config = dict(
    num_key_value_heads=4,
    norm='rmsnorm',
    norm_place='pre',
    rope_theta=10000.0,
    bias='none',
    init_std_o=0.0056,
    learning_rate=0.00153,
    schedule='wsd',
    train_tokens=476100000,
    max_steps=4751,
)
Each number is 500 + 50 x the weight over its row's rms, rounded and kept within 0 to 999. Layers, rows and columns count from 0. Numbers have three digits each. The size before them is the row's rms in percent of the matrix's.

# down: layer 17 MLP down (transposed), 1024x256, rms 0.127, rows 231-265, columns 0-127
# gate: layer 17 MLP gate, 1024x256, rms 0.13, rows 232-266, columns 0-127
# up: layer 17 MLP up, 1024x256, rms 0.137, rows 232-266, columns 0-127
down231 099:490492492452489341502458508462364507537535403562504540456425418513520431525485399503542573453490481558510544526489476545504454477593459467562476564515461530468516603549420545375529386571614469492550521543505426524515452518538478480480555533404474503439492565409515526472484481486553500492502427400497486425484535503522499545475540519416545557519515432447490476436459548437486538435499
gate232 105:625545473602462497486455461486514487458515418428403603484436533480430490534475535513372486535516583485487556520542625592511574593444557461492563529447549486483508541507496528511455497438563469523471443566494512456423521470511500467543480481545446464534433447441473461506417474457573555465483522493497564514431436471540579543395564486546441536532533495522523551498510491586467557559560
up232 102:522502511504465361524438516522468506504359411457558509606452476556561534499576466538510498474512466520515563424482434501435462514500363496436449490501510563510486478548468445460457474583501525469581492468453480473510531468550554433485521570513482458483428435513439625501536514499563491481499544435543482493502522497507451548497489475479490519403515552568567542499485533513531478507516
down232 103:503537471473478487449508547607445582487490472516473468649493446447454558533550383489459430493493587501526435521512570525500512543490539496498455492519427463405522491507473556503547494522398575441567382450521509590456591504514590500518491525460521563462494477508460471472544503468420549454562530519510492442492431502546389544496595470541521503526518519509468466538543485539487599504580
gate233 100:548504519533380532521447490599511427505397392471525530591501473566554533513538342567495483351557558465496497467469629497496459500599464431564542501424488598587471507515506452584547466526555545556527417487539453478543441498510522530430511510453491460511441468514529404493433488508469582535520528549478567476491469537555460418585508456468438471477474462470459435489482547556481399543518
up233 098:541513469517556430519542486491505536494492570458440451497578459507512580565472521477568548518445509508427591421570527423499420452480485519524557409515489513439503528541498511404630431543444505545504559554420428544551484502528488545540542516520476580531498552481459533530552423480477476444500439423471508410480470463418525460397427430518453589544461546531448507555542470591538510473452
down233 100:479558466671521532451494449486490446518513460486444504467507510502473565479487507482503513495373479452528503597501423517557620494479423498482578457454487577515475552482476509532491564535488514457488453505581522617500537517507566501427480485560536555516516477494453460497502466531463432513600560511577470475614497510667451442507555463512569608496443541509539563528523482427532372511482
gate234 099:497455503559553579508627540552471564514551461521508497525540468374521513449577558563459536530481537492471521527549543450431443446504471575463525456550517557490532523534519565435452555559454528492497542414552500563521492534469501513484508444534449511438488641585375571457508534493571483505498495553484550512547489483559504523553495467509584451485489467516538497503504517498532428632402
up234 097:560497478460487481472468483411529390533585627524479479453493557509520523500405578446452527454427471492436465527504519392528458530503510506406448555535488469474464549596581478456417538428551537538461554498440466503551559567493527567473536533590421463506424406583460502460492472495494459509453505475513473522530387458444442485431552510457448437532433439536531427471527421513439476421454
down234 097:434757515533516550560484570476479549518446502448383622546455478515551574496611547509534506524547552500573481508474488591563500488392480550521563465493574548472479400534442541494501518540575399521533528531449555510493381467507528486522535475513562476482573536439547532512555543458547594556590421590543485538474478490505457486566433465508551443495466517481492560499582518509489541495604
gate235 097:522522478460476496457556451441488493528463494493502565466459512520503559525494510484572447465523458515424413521449530465504520460487465536579539553514468471556556393374575488545591513490457483491502563584569578533514573592555587423466529478470529482448483540434491447485540620484505614438507580513519597458491444595555406552557512604375487563438557383489628450499504562516484496498571
up235 103:536518459535503494556512539572472404516506524495538520543676453557492454532449504491526430474448507492446451472478523484549493444550486548486575541454501461431499499458477571456481521552495488439505474504530396446444554493490536523419526528465545569601499511460525453492589502513507438497494437416434612517549595523428572543486522516433461468494443556404516462446491471514530654530443
down235 097:509713435451526587453447568475506453508484536432407532510394491575491568520553540509554420449648450515483463520457456584513463484565510506548559570516425449562470449456503480531496421491441545451512529503523499417525450579444424496575501501542564511456501532374538515498537498627513540493535639445529452537537539494477472496483414517509499507534521496547530470485471612520502564458559
gate236 102:541525537531450604483468519459601495598500478507525567467428495506506531556565497545564459431487645580491441494561523420499511488446418487485518437488524479441551542520584396510481446509610600584625484555530496520609464563593460523446532498417484538444486550539505439473517441476510489589443462440515525582435523560524485561511480494512486504587509542497502467350465527556431526481478
up236 119:496536472563514527467447460493466484396516543487571525506527431439472489490571542499552523522497399469475589417527473556582468548520505423483514495570429530491466565528521583431517465461443478440449543456485502499485496494406547402550522515515515427494491487513503563488581489529491537445542515532454559536594390400506619436424527470631577467545514446448480419539643476576517523450491
down236 103:593617459649388482469511536459487453541555549519517459516558535440483545550438556485545506487471451481531557556390551575498438497574572464483533542464519554584462519487478578465518531519530444482561564502533571439562461481510537555411508480462427583481438517518533484534477457443463545506483569430527598489512408493518528531440573576500541457509466462446430469498478486484449418484514
gate237 097:503515478561479541470487454451478463488485521491494515488549558600499484610495541474508542537535475501481480437551545493463455573544444478559567556416426543474474564479549444472477498435482515377513433564589468497464474487556569369487533470563435521519553529459582536476459511522488595496504529479469481558452519459523501593402582536498479619419553427424511513486564454516480442540447
up237 093:520555518486542470521479589564483510593488578517517519564424423477536532317459480511498493515522524518506476496454486556529606465567582478459458547520509485473511516518460512503481491539422460599493503516478512537518617562488543523486495568511495492461522453546448452511529491517421397531465510487420552531552520583490566458559457556488504380614470597553434496492420571527433541428569
down237 091:506575478619451576534496394507518471537464545572529612491565512578499579585429455511490521469562502412445525454555498521493439479598446522492564511442495501510474501469492524443431494426538559397434527492616431597491449576552512460483540475497579529529464609513539545529419473532497594471503485538451483497468513445508585564480587488495502631453500408493445520557462416537496462498452
gate238 095:497535544477494454512469544518527493493444510563552445534579515497523465496538460436422471466542475520425522545444477566504514569528535439483425470411509470564548446521426478472480446545517467523504439497499485482537525580487496553435496427515474487497561511475480475359536459449598603526522453618573591543433503545493478515472553463371552407404473464469489501502455477550517504520451
up238 089:505498443480434614459520477459407547549508496603598498545565462547475462496446465408567473509517412429526447469462498488526474485567457562505499593521459526443466488412459420530428482581512447497432492491501455569486550435597559316452493450525432510527528460556508524572550598442462585480587584489553480558524481434544445635662495610489506458466537499464518463421468463428479502449468
down238 092:490370440545511536545584496549532614610491464498506543523468523450548485504514451568467476448502498433493474550585553476513397499470498384593503502484540471598467544507504559515411436526531528450486445521616520497501449503500525530452551512599532580407527518447529444570513499543511555467443487482512418541411480491497549425530540449530464479551491523419470511448450567520591543458459
gate239 099:415488474451554610428447443491554497559451496476520483534550438478468425546516584503482431459534489463534392539560574535505577540493565580558503563494452540475499503493520549511511545577456543470593536612516539512468550532569535486522466470520493436526577524560513418570560574508446523590575487498538469596483533510505477563603480491456555518483483431467539545523493486555551406525570
up239 093:518466488484590552590488532447598516570579513570493506511484531431433473500421500528504536562434493460518446522544499559513470424493553458447387537523507451503556548507630432520564491502471540527560503561501518555481458567553508521513587503322510492502504431474509484479477454605497422503468510543495503517432504497442521569526524539511517568479517427454476503488498472444474479553517
down239 097:558427430521510463418561491514516475457530490615541499507496568532545605535578493531442514442485505522542536565496544483448503487501511497496514398433629533537526444548456553517548495486498498509401431424506472528532525469512496488486494438513472456438466462564532489478402522433595568456520466450529517494470473588531531510495616510500449497513558542579460494559557492471535508493453
gate240 100:496601485545521463527557474519516421463464479549472531621504469434570532513524422436421540480520576545452498613394562533529442554533483435470487400577567513474483525473496459513467455507585588589503472558553491515476510566534496542514469590398500457480428628451509461440441578473514598487455486460539462596534505432512396467502474533447467468559441450495449486539464478612469528488485
up240 103:455488499549513464489484503453526488556540515483399577489512595458519625503471520538481541440514387459473575506539584544554579408489566536449450513475464465531479475486477490566485470384483522503597541541542578500519432418557513434498528498525543475458548447564501491530503482558535515559504410505476483426429479447500411592392565414500572507530509533494584472468519441506556589423481
down240 105:446548493454467517521493540458458462501561563424510559558468434497560615499465477511508407422524537569438462461569488520595606480526492538471529473557451504545378604503504556479419504448435458425422613435486454464513490463520523460517397461515479477498477508545563538573537466485431430500507483511463543495470458510435509521492527432545491570506566626507499431462505444527464557579516
gate241 099:487517553473559518449451516573488469464562467524597572590339488579501512506476497518468617499517499493452487451525506509467557524533471491513517460552568505482453550509405451507517503470552491553430443498500511511583564533483466496456551521532470482534515435507565416487489457445447541502481549559637484497583444400417526516372545545543438472468514556483453497425447521512459465501512
up241 096:440542517526440463454462512421477577517525581467562496459581466494476620473427505411456561524443438530420467478560516378561567502584587538499552392486525467578463447576500461443529502497554454594560462504474501513489478513491598601553498521485485474422461555476526526588507503420471414489589458473451412604498506524397472491457524519432545513559555492533477469622475602558532530526478
down241 098:594359537427486515522578479451501553519503508508444506502460484548497458516439552529467514436436519577605484528525394447517497494564463543491535417480494530524503476539490556551498537538580459436541528476581490454430473597469596545434513481469465607440526565509433512450467439552606444538387545459462529609564541608470371516533468539494541423555475463568566470563575418464503367526466
gate242 101:585514427510466591512542410574506488473520542546466557505514513515444498443474535395543520466582459559534554539420494443511430459507482620539555523535520451430455480470569551522500494507380541497522509532443543522496491585563510474369544517524532530454549525461536513541530437551570689546458528523419500524448522418479440514537442574596521494552472464448528617525579516492488548495432
up242 100:432526536526534476419419448456495465488470462456484462468529499482485564469534480418450523533392499468496478405522467531512458514549632453589519524523515539556559536482571487562576499440449500535548531474556465506531376481503511471515508520430468508480507521441418609513529464472523519522533504494507466517506491544539476464547488479525469556449363387556574453519452544450533560424426
down242 099:519761538478465506530443424499577551531490553581453483495470461605515437459510527502553490500549501509461553562521523498513494451596515524483499568541424481535540486497558537574456491435539542537559512609561446449566555469509489502519472453582540566456558422496582456477463576513561453561486438535536450504399508496457527586508481603543482489511614514546429564464497455469505509447442
gate243 101:544546464567528501561527415592526510488485531589530470655422429457489411625475456485520476450478459530546427535521512465510423500417565468551448476400577458398478554502478502449510430537508558558570415501521440457484478528529513467534520540398569489414523482522515546392539453486560549542465557505518563547535527502532493425530466553406540504406594428479412488516496505395508426478457
up243 102:483459469546507503437491558541427621540485439522476533561500490535581504478451546435551517549569505502476571496505480519494485557416519484508553497561555454517523488508401449495440491501494542483431575462466490566450390586505550516614526532454534528450565530489428531623520480485457537362477481521540407504531443560502471497585462498518420449521542541479477585479561388493485443535510
down243 102:480529500589548513486538428472582537498532450580498547602568552484533558530532407407439572522547430479487485415495581467483553500560561337515496427413467511543546416536524520506490481449448544631475434496512536446478545491570618490521492392497487528501471493540480452462518504515481542578489498562442514566495519461489639578511497525482489548579423543507474599519488420546419471514464
gate244 093:526540523527559477337543570471564459494495462547524435510559521494427555431473538453519471521524540480424522474482535503478482530471399532477536539530521496520514494514502435486529510489574467524514499440417549464537561464539530484517489508470579479447493582553446458474493528516552539611493510551508499569465498520475479509511506485458540529531478474464493500509555570480571469381515
up244 089:504598603551441458469531527529549489502409511491515538525523504548523501438468471565467545577425603576369603456433479445400522433511448490401488471487509538487526536515601492507505431499531504494485585499466547465594610461468527492550465480505376508457471473521559518433407541466528481515571540511501467528518430438551563526512435504448569515503541449510517478500444588469437478526505
down244 093:517368507546476568506498477581497483576505444510499433573402529455513530558484466477439485551542571535479432506524479558513577496467465468535506577459492549493505553600413452431602565514606549463520567403458414454456412470528373454466645472440566566460477591495503494498517474519450509514460471523498496620477537422542629453514467516452552574541436533486418524432487470445577503472456
gate245 101:518559582549553562555608472593551415487395547512519500576456420482511501606422383529528561452500577508479454560475553509566549577537561491580519558450447503472412502480569532543434550507511531435545491542505579531439566502525521476510474471491487452500584490463480551469443385476559495558565532500507563516551519622556620455517545499461563541520556482484477479494465500430451467571512
up245 109:448459478566506525504493528491487439498461529496440483539467595485572524465457519533583475543495573536464589433505542546515520466493474468343403522473569573522558461508535502518458475554553579510513439559441555519518503429583444442513511511442446480584417564509523449545602478555430425489455477471483461559413454504451528448445504519519470499522443419527485590431454487565528528513546
down245 108:543659503454405567499601468554558486472402508494467460458529417528577534616500470450465510565514545541479441442417549498483535485493462451564495533493523537537483500479572552511428524498559506450480507486587501501473431560511532464435541538440474405456507625446506502473522473497476507577526392572447507521544573535594545559527524545558605504485467488432488397503495463421597553527504
gate246 113:506652474589554497486378441520640508567454534589545583554444519493503466442470512535513505516537521477394501503485498458431425480482471570526483569470566465448499480514511540534504465540410517484489494531485469513564487501467523512538469542526389485474570527545536427434492532543562505488474496514549445559501440517444486512544464554507536350485505556540551480487478559478407501469521
up246 105:486412516518532550676504423466534479598495462527532466504509505503607468426491563424575396509440538533509437411510521614373514505533427586563542483498493527522503509462505450484511506588579495492491529551520490598483467525529501583545433454504522452557438482424514539481451513470495422446555532560499472523444526493468481526555455486442575500453462611556469526497501460455490451562595
down246 108:417667527514480416496461519428453524540474555537476552528452564547454537493516510449448566498491434529370573466506526418429391461562442497445458550399443435568500517441540623445467535488475440472558526424538468545470445495430451519423455440527493555429572421473471568470544556479367501465512435479521545489507425520522536546496516481604470406523538480416524442460537644534473485495454
gate247 081:478615557533455517555523497480467447440561429434494513502440512440415492490506452506396453479470453554505490539542502459500433500429401417513504568425490543481504578598501456509536477460630479544449466521480348464398469547563486531533475548419500488594452472471457497521498472480474512490489475487502563561558494467466573430435506506505536425420510566429493518480461445584456439548476
up247 080:579399444415545503480526541485482489481437533563523548531537509499513584535443526416507512529487591434451435485546516463576516509569618541544440555509504525482467439414490515411494621491406505467487498434471578506516563501467562528453564403566537509428471471505563497534479514466559510503489569484510443387457552423592458524605487495469497549535502487466569570505527499432514629491522
down247 077:428498596487434542493466435552480467406598497497487443510474490437456497508549468491431529500470494485486503517511488443491500492411437377420576477439512481427525567517504483549498522413503530555490590459546378484444458516533506437481485513478458527575387491516560495453463461437483540580472401435516591536573539491541547504411569450516551507434508527422457516461501479514458405553455
gate248 099:478518468563564497555504509503509407516426435464493467463519457556583557482419511460564437550509546534538456413478484509429430552504464467660550489378460492506465545577585471513430487469456431486557626504517417510519524458480536524541499501435533507500445573545498506544431510468493444461537528472516469455483492510527430555491510612396529571584541518573577476470402547554425473484445
up248 093:484471518420567555546623528558459483422542409420545624477524486482433563542575472503459462343612500474575399472457497622516502577590472453557568492472462521466439416468398539528495472479533469543540507505531505461531484552496522509413571454492542474365576361555484462557527514544475509563515486450509521469510543670535440434548504495527460530572396506512490441485455514500519473530546
down248 098:505597553611467481606473483455475475433461507517538531572581519461631446554517491448537492496581537517495474507528442513692437490475452575606472493576538474459525518457433461553528465505526484484542461468526450513504403475497528487511614516428382485525426567507486532470440434463578533492416496541454517436530444446488493531567437455497497434493520559457469514436527569503376509486459
gate249 102:520533487580494525519466616499531367484406405561469488586492462499494458527529573508542541512531485517486475471441476507492528425412501481532523519530588467567539516520444461487563510488528423429507527550519518422436581463491484468472564480452557470491469533527457491415546564523482630516483478479512513512436537483568530506520584458547603507458505593527485480406517600629456539487496
up249 099:443481483457545507557504599585519526475528371590555517501516418516532486479445488527531511409493529448441479483434561528429510444440498496560413403545515516467487483528541512503459482537479437450521526547501451399477526549551446385515451572479358434595491452506535474564456453474594543397540507556556577505458496395477575413503501557510510470435466524429522456509503540489510462434519
down249 099:567522401516505569508444420535441459487449458448476505607474442525462532566501392571509554437632517510489510455582487546549514482581546509511580501498432447476557476405509455474553562489523509516495554447460418526506472492510477475455517453494490513452460540494453455490520559582469502512407517553549511457522533442570456617457431523400533570500510413527386510475457491499484488459570
gate250 107:441556480559478490487560436506532464569446505513518559557491423448445567503515511481568395441495484397551508489487536483526545474511479506551551585520525470459518462450631504494414516487483539595572405514555456493586569441493546505557527515501429445463500471518539456505471543506621591566455528354459473585484474516453537515447490456496467600481497429491525523581428582513503522556488
up250 117:415519524458458498472491518541548408384611440521534498461550548489529454499497453447525529495464476453482428561559590548578462582584501446526425513516356509513410499528545419488565488543485462539400458463426541470462523540532427463544522471524462477522541445452473564485535465492446524443496553579431484451512529475409469545466475472459509483495506540521427423486572445500342528483508
down250 115:452421516511568464493493457565436465476519558447509477494521609517514606484472498449512513522512472606547482432461479461335455519501538518482497446514411515369506478585495533523663507547509435512429489474519605409512522547529546563535461503514473418544447540413463500354451416504550420476538443566455493483444562495468457514447569536399604449508521511478598514513539488515462466546596
gate251 108:493541509520520569542516507488551541522483466418468647519495387482473508487540439553500491520536469568512503398473493507486527458515558508426517612460537590510550563619571474562551475567467474437492477461499494502539589485451517518474541441480448439429549533535468548454554452471492556519465602520473536590472512552406515487548496468561475528455444470424537395506449448502476514460447
up251 113:519553542532453530518585467553343568493412470506532461471575492456420481512535518580515466549404532445506434462522548553436506492490479534564510518571522454575477425461535556519483560525492512545494504503532567531555507442510506443520541434610469385534480512564564493546453546477540463488471496445475514449536484418480460604438535528454533474510492497520512443539518553350472474609563
down251 111:445496622518448473463529403501456476449459544537532538529507528518482502425488562525428455493522479490509505571554461491548483468434464427466528495431558526532569506432608455482448544483566545430505542535520474509445476561415558521507511589532577459540567640542493525571619543546581460520550537495476478555408492460572447443516505586406429400440566502416492566476519516563477450530506
gate252 097:432519481567558585504484430552511489494574389460565493556475488513503526545522569560613459378495543401427489483462491449471476490459550568527506508527506533546480471591517451491412405518471572468546467468476522418507557446467551502462508520537464481467508435545486415488541502503499484539570500451528522501489504492498503488406538433502451433500562444555498543440395537430499565456509
up252 101:528519455594579577467435496548456576527481488454491468590520620374548514491494511472561487494479443514468420518589453508553518510501449515554505446478370524446498559355456511625530498525540520485497469431585517533516338531488473521460453506444410486505479574469492589569502485418490517446471521516474504446509475550483538599507438562429494422545419510484478563563417587477518451520506
down252 102:472675530550501472485458501532528533496447457518467586436514500532539462480517492555514457476524474457538518479429512500485544504483451426465528611534533502427478478465570430544475445547520488441469503555459491548593520502393520447489476519509480536434501484507448542493584573551471410470591515415458481581508511489475507461592597518532493418561363467557467449543491457431521491535528
gate253 099:483557541526584479538479386509545457526469441511494508496449472374528445480516525538525469464500436467531466516489589517505494457382491553469521465454547483507526599507677482496524399541515518564430496542457514477556567600440495430490491608504500436470406467458472531431519383541545493505491520506503587525494489450505544442494499407509635508478519526472554400531437474605457536487458
up253 098:439539504499485485565453457514472435474482449525532567517526508381560511473558462536399605439523492403518498568435519485450505530494462530486500493540512462542556473451536483508571524478523523495488590463487603469500478475523506436545591408401418371458486507539512569378461509521561577500433541526473477512593511417524499509460503472448561537450521419556452443557546454486456496501549
down253 096:453321534486586450471469515499478432426441455522475519523494522565465516509467506499501414471403551476588623469527521516481503486526473579443530436489535488475499501588433504524484523519484515519471420480552447412561480466491466436508548396629462514464510542592516500574449596551401506462487509480547483492547496663533477471600549506549412475480393547458604514470497481487510455553437
gate254 106:390505518606534574472462434484552454556416634458465546572479477463473433582536514429607466571523585541437460472481498491522546475516429461553575452444439552506527479537603454603410557486520570436512523475466511552466587493484538427469554507554439412485499457523571532471473472456588507498534473519510549519489542536536527564397606499384470536499456494610514491411474428548560472494490
up254 105:502470473500529490482491455509594515441515507516475447481448509532541489578461437546467490456414420451495581494577567458533553615513516479521584482550458518537413493484620476512497449488433526486505450457454524453559515563510530469507542532550551545490461495556525509554549477419557489500504489559439532509504484453472506533551441510521555604516547448598535561498419506505524522498496
down254 111:570439509501502445509504450550514410380482465526430516463481467451449520531481535445455515462475490474553542517504472466598536581548409557458480568471507519500489483459414476474547427469646449484565470529491469658446434526425523429521549549490538465437547593461568521436473525523427558502487526545537494522547453521559526498528465488535504565559528410557552472544498593406522544496597
gate255 098:444515516514548452479552468447578510583458461440592563524497398461531469529514535527564492526455498512476414491532438469478535511446419497544495552475503444440470536517487433438505601468530484507555577502543448474464589467522475469532490526537561536442484573640387540437531534517451504570567573530548484481506461559530413519515520452478376477454425445551476547427536503444538448485432
up255 098:349473516451471559507545540481554507432481464551542484470510553482552446492528437514489534502487381442569530505515507480440396561507431480461471521491555462533499462560393475517537411451548533432549498439463457548518489521496449489477416424553379563572493552528506539550432449432482506488514351446569502527583449538457524590375454444437438540428520438528461456546544505473478494560552
down255 105:579658434430524486550541504487510562579486500487582547477491516475520356498473469557549553524563415505432548485474528544543520539494483562471584498576449470491467518463597520526483536518555502479406534503471581447454501526493613492546480566443531531436527411525507592572574452524464516434513483464443543502485559469498536550453508487589561470507465449525502536491538572392502542455580
gate256 109:444568469579595529491402467525546567472552444432492512537472538473468479404455524535544568526560542554488523493524488538554464453492423418500595453523474459521472514568460510553545388482535505511513539479574508428505484518474648497429525575503434417506497510540491558471496408558507452511565540467460539502436447564499456555482528424555363496444515541456494512573459516521434512450555
up256 111:466568442544399463482497603565466501561492402513490479561485578580505587650480474472455530462530456539500490494543550459416511529470484497509500451551497504500495543540492522565436497561440450554465452558502414524385542535540425516561493474451593504484561448591482452551429502455528526512540518553473447488565593400457529433450521550458540517541520516563466523485592468549547484516475
down256 108:531545414502393574527541497556542559513501596501589486571602558579494484538587441460458427485483527573486499465520478472485512455533489497541515521451470498351494483517565455507431410520455556571566431473575472621499507452512569523438582499547538500440508492594477564444503458463458463564464473444425463566524624506521556416483512471473471445547470455531455511436442403496449438494490
gate257 102:489537492493569492446472435475633447480430455436566551539502462431572367472511443537431486431551557562475545443475518482451470565471494426521524516471552543403531484567481483514589415460565492595444476527492530494642462548554590559510515545467552522494554520572504493556442462488485513450419558462530572601525467454455496426428466511488505533490555488514473491557412441420466541499508
up257 105:480495507492532520493465555468490611567527509506476534461564525544554598470385452434562447515499509503483486542406369482535430475520498452525504454458515521549519430629436485557543561605507567538510458593490482520415469527530482530494445531545475521536528467506518499506493542553473525515502433530442465428502485521495451468623567562467493507530551529578547504475564505461460497512541
down257 104:531541457540449452535597532516487428530490580475442408458448452478563498486494551480514482449604466538431539434458547449408522461389528465486547529473506517510533560472569486539538427492511558474511502454534537464571436525633423435558503504468552533454440527523648497492532465474558424475516504570552480536468475508514489421491488492502474598566467535483454423612375467422480510484498
gate258 097:475502470501568493470572411426444479503536393566544478447506503442555536461565451504439555449579504538482405511533560508514534647500634517468528439403506491487493500445502489464570448532548438551577496459494498534592436568460478569487504603467530498541495551560493548502483454458588503488495503515519535470464460495397436438430489562475562480503542480547503472578561579571523405497559
up258 092:513449509518510463497467486601546467570395469494472489520456512529435526601512388499563472444521446518531496426435497590545502508450439611524479512537476551426603523539486556524560511486443553484599461526479547447416454535488488472475505518503439469468410519471591425495526516416562448557546415505444495554497538431589610492539501440609468547497423439525522532515573452506449402529489
down258 094:466346548575442479504443424514458467489489495453462448476535539493560538405424542550430633540511476565419423529436509505465475629494555482441487452534515532568426450488523477443551441495497500531511551587519531538525504494456532558487432520530530567512500485560579481542420505475589465418453525446554544469506464436442480523577522543584439487513567458510489492542540536650456556436496
gate259 103:544562569567461506546442466457559423465390518519480631420475397557478582471481529449436573562532564503501588538399494522456584499447579450437457547433451515440516550510558486584480500523461548535521508476527514486461542497433497485538442479454508533409472477407542532510601523481517575553494501535505550462496477456563572502441551443519624492543443374404403442424460474580442531488501
up259 104:518534610561473514517453436465514471492512522451449448503461447405552582441412517453517488451554527458468474515483509472504545470418544475412505564534580534474437642517484536539535514550462517430541497400553368610439451445458452548551525504505463526575507478450496511469484371433448508587465407557495451482552421486475566606367543481558534441573501476516443520453449556532486438494513
down259 106:569433501452503542542441543559548543467523565443416625487422549516568475502458607514500545498534513516460496458457495438559541478433502494489499538463492533443504509518479472509596561524451529466510565509522574425572482542587456517536543507463509474586475482474377568553438560505516454432537562517479440446533529552557505570578407473611526485495441590613473539484556478464562536544543
gate260 097:526531505428548507597557450405510499480396520501546621547479479574491542430529396511526439472514473539493478427449585433532567493560417525450519544602456550508453418464642550503488609644505579535453408527523442468479472513519477464452460502450485451477581501535512446498510490534442520600554550445544519595494485514521410547509468438519460553504407471595537496422521499513458474482413
up260 099:441533482489479486557488402513463522423413598459521545473550414462435712476538473442482429571463482495435486464421409546483490460556497514513513452610477529547454522491585446481493560514520515470578452464454464469514472448488491409531450470504606429485501444607511517573581620406541577444507509495525426466591483463428504558461578454500561543553445510544553478452486531442454521453515
down260 097:415531556475453406608455553470406521463492525510492516475554540611507491534464464451486581529413485552533578483579576510510536389468524477475613524473531578489464542535656527488494503474565588412462477525584471499592531468505498513520375512491473470562425530525538466498514473505430535578434470591560497519501437571582496588540587486553457532480573436441556497482478529524515423514561
gate261 096:399485499566527490451443491472608582516400435404538551572468459452551463431507546425505527470486491582384500484517496449495501460487481578620506473548467488462503538514512530523467461447415546565508492547537443471468458508508591514502541566519515444473471552417438547435463481462617519500623543594500488537531437561490460426500537553480470502501492416573483473525426483530454509426455
up261 107:544527466392403446538503592545494467538526488465525461501481526601506507509415504541454504551509506444508499593475494523600553460583532424460501520575549469458513448487448479473420513562521432520459555550537571534544479528515466467480493517503568567534566531545518564515478455508395460535510488550457481435384540437434500590522496526571488510473498553445560608528586536443494493453526
down261 103:486593572503536463513512416479533559489478430499526611432492486489469507480522457470475445491526496610387533485505526492446429454415454494597430449477464496538493482515513595475505507449434510508467519462552476524430507433453532530447468441548444458464583513459442505401492503524527459537584583556441517578607467493533439416458528520452441439498463543497498507514406576577523436536468
gate262 101:421591517571497496560499599511533489489459495435533532536553426433437534592580449447560448427535466525512465487538512465479398453558474482514496516525473527508362483499575512416521518456409428536473554568553518521524405601549492521537468545470522489403505562525560436472429497533510447481519514457482461492497478447443520554471449494516509414481537412543505483492445424467449511406518
up262 107:553487534534615510464544452455494531488538502524528481507486605481596465408436465501549511519532505513443540439432512532571551439514446491527485390398540532511572478517487518546460576504517534536476545454488530564539529535446533532555530486435494496472506555520416627567631455473527508435519401590528523445558504529539572495497568500547478452492453516492539517442594513489476562446475
down262 106:502595571443474436570480489458483491567521605465459511468439521522525534567558511530492369504619608454408468500447468508412474439472494456467572551458490483433466490520540563477494525590518444549551553608412482626491485483464566454479461460458489524489496472489483403403498581517539436559530481435525546655461409356524554513425509440449437464382521480529545479496529438468486480497481
gate263 094:453512537536533506491534504502511503459491480477529503602453514466508483457448401482440493520535492571540502518493542507438348462449415497590526489490432488424538558462491488553491495520629502512530481498485695524495501576682567577494566530543557501453483579589524447452445514548553550561458524508572548533433497511550453462516468616517524509448589419513453475472498477487438443474487
up263 092:468482492436477465479473580509472391473436498501586491510491513507481570519518429490443475514560478485615525537568518520529399443525423498507441466482369453504495553439508531514572547461597518512570508495476602514518539523590506506513536494458493510521401464497523480404476468491561529578452426487542499426427484487529490490487524573554479549512528482515472329490592485494409479464523
down263 089:443330535459472429447475564483529535503391529437521447469469474571502567460537596592501529478550522479531431449481458472532620535537527524450517571535499444573525514481460537449557467439406449406512512520475381434469514465409527408478455506517551506564504469485460451501539461400488484496448492476497447543570496467493556561451489424497496473481433510421512506466551537587462551475548
gate264 104:567555584495479505529462576468519485452450475450529575571467468544509562554475549474536525528483496510482507493421431542608519505546510509496380507465546449504536584483510450522578494557465456537560510528471433533494488492494494458498588484425539526503472473505580470543515491490455581498566513494456535550556423503546482468546561550414528501410555513446476519478435539497520419403557
up264 107:474449475533484552457474541563548539574589490457528529494415558494542478553430413615515457480577575576528548468462520571484516389528431514500476441524506471480483486572435492528555483517505492450434507507476489555579428549540572505465475512539471460605562552477501467514528490517400455522506440581484503494495450540520536439490419516406382478505491496470435563452503519537515545395459
down264 105:466572441455572610518542564518517443578551538495492556499526434513498512553535576518501458566441570472473495545508475459539503475490596550466614514511453542456412472520510417545487494578496554535586424515617507523568578580468465468592542496514493437492421441508478474468556502481530468486587530545488536478635487527450473565540466474496428495546504420464422470549527490553527364482490
gate265 099:531502564523492456506531361558515476442408372516423587555416424450574517584453465495531422537548479492511539528437473453421540580518402487548518500486441480488410499618554481556505473603530575441552609528490513572490531504530513489547491555437535405455449505438500442434531446457485520519490569503507490515518467485491549521452542431518465483397476499507489442526399519627554473399448
up265 100:495483527489557483427483476581372511540540573432470504457608581498508519534394419578474553489455409530452450574590493605512535558507543497477622466553456636524524595428457475490480475507456397507529488532550489476486444503535487535500486546491508460490489518467446492477478440523499511531482571567571517495474522552511497460453514507472573521440511523527505534526521522555481501437547
down265 104:434486434553435494447508482504515523502487392515542505575418394478531513549418468541473464500510511493451517509447485459512503601568508447537469485532452408484426366537560440523537506551455515520387578502499529506495568478510528537493460495471524467516432473494515437492550569514452455599474480475463490535555484518545473511406592477544511533501503501578490443480508476506580518415504
gate266 094:515606528598572495493482516434509564495491401496587519475488439429483521564465417490479488470499453472543448520476513444471543528486597498477537595499571439449580491494488554492549516537465515463472428571544569439571534465490531603453525597575433588457542598524439472475441509483548537484474617576588547504403440481496388591393476537463536498514516458474529515477523561506501351574400
up266 093:556431390502501543455505451549547433532495612495457487556535509574493518396513467519485522511534519493463467606474521524585491459478428554559486444427425604583487549468477491517525476572607515560522490483496533520442568489501474391542519445465585407501465470554553484533560575509510422516493398497444431425507474529445528393548504477538530444525504503551488587545514484526469502429536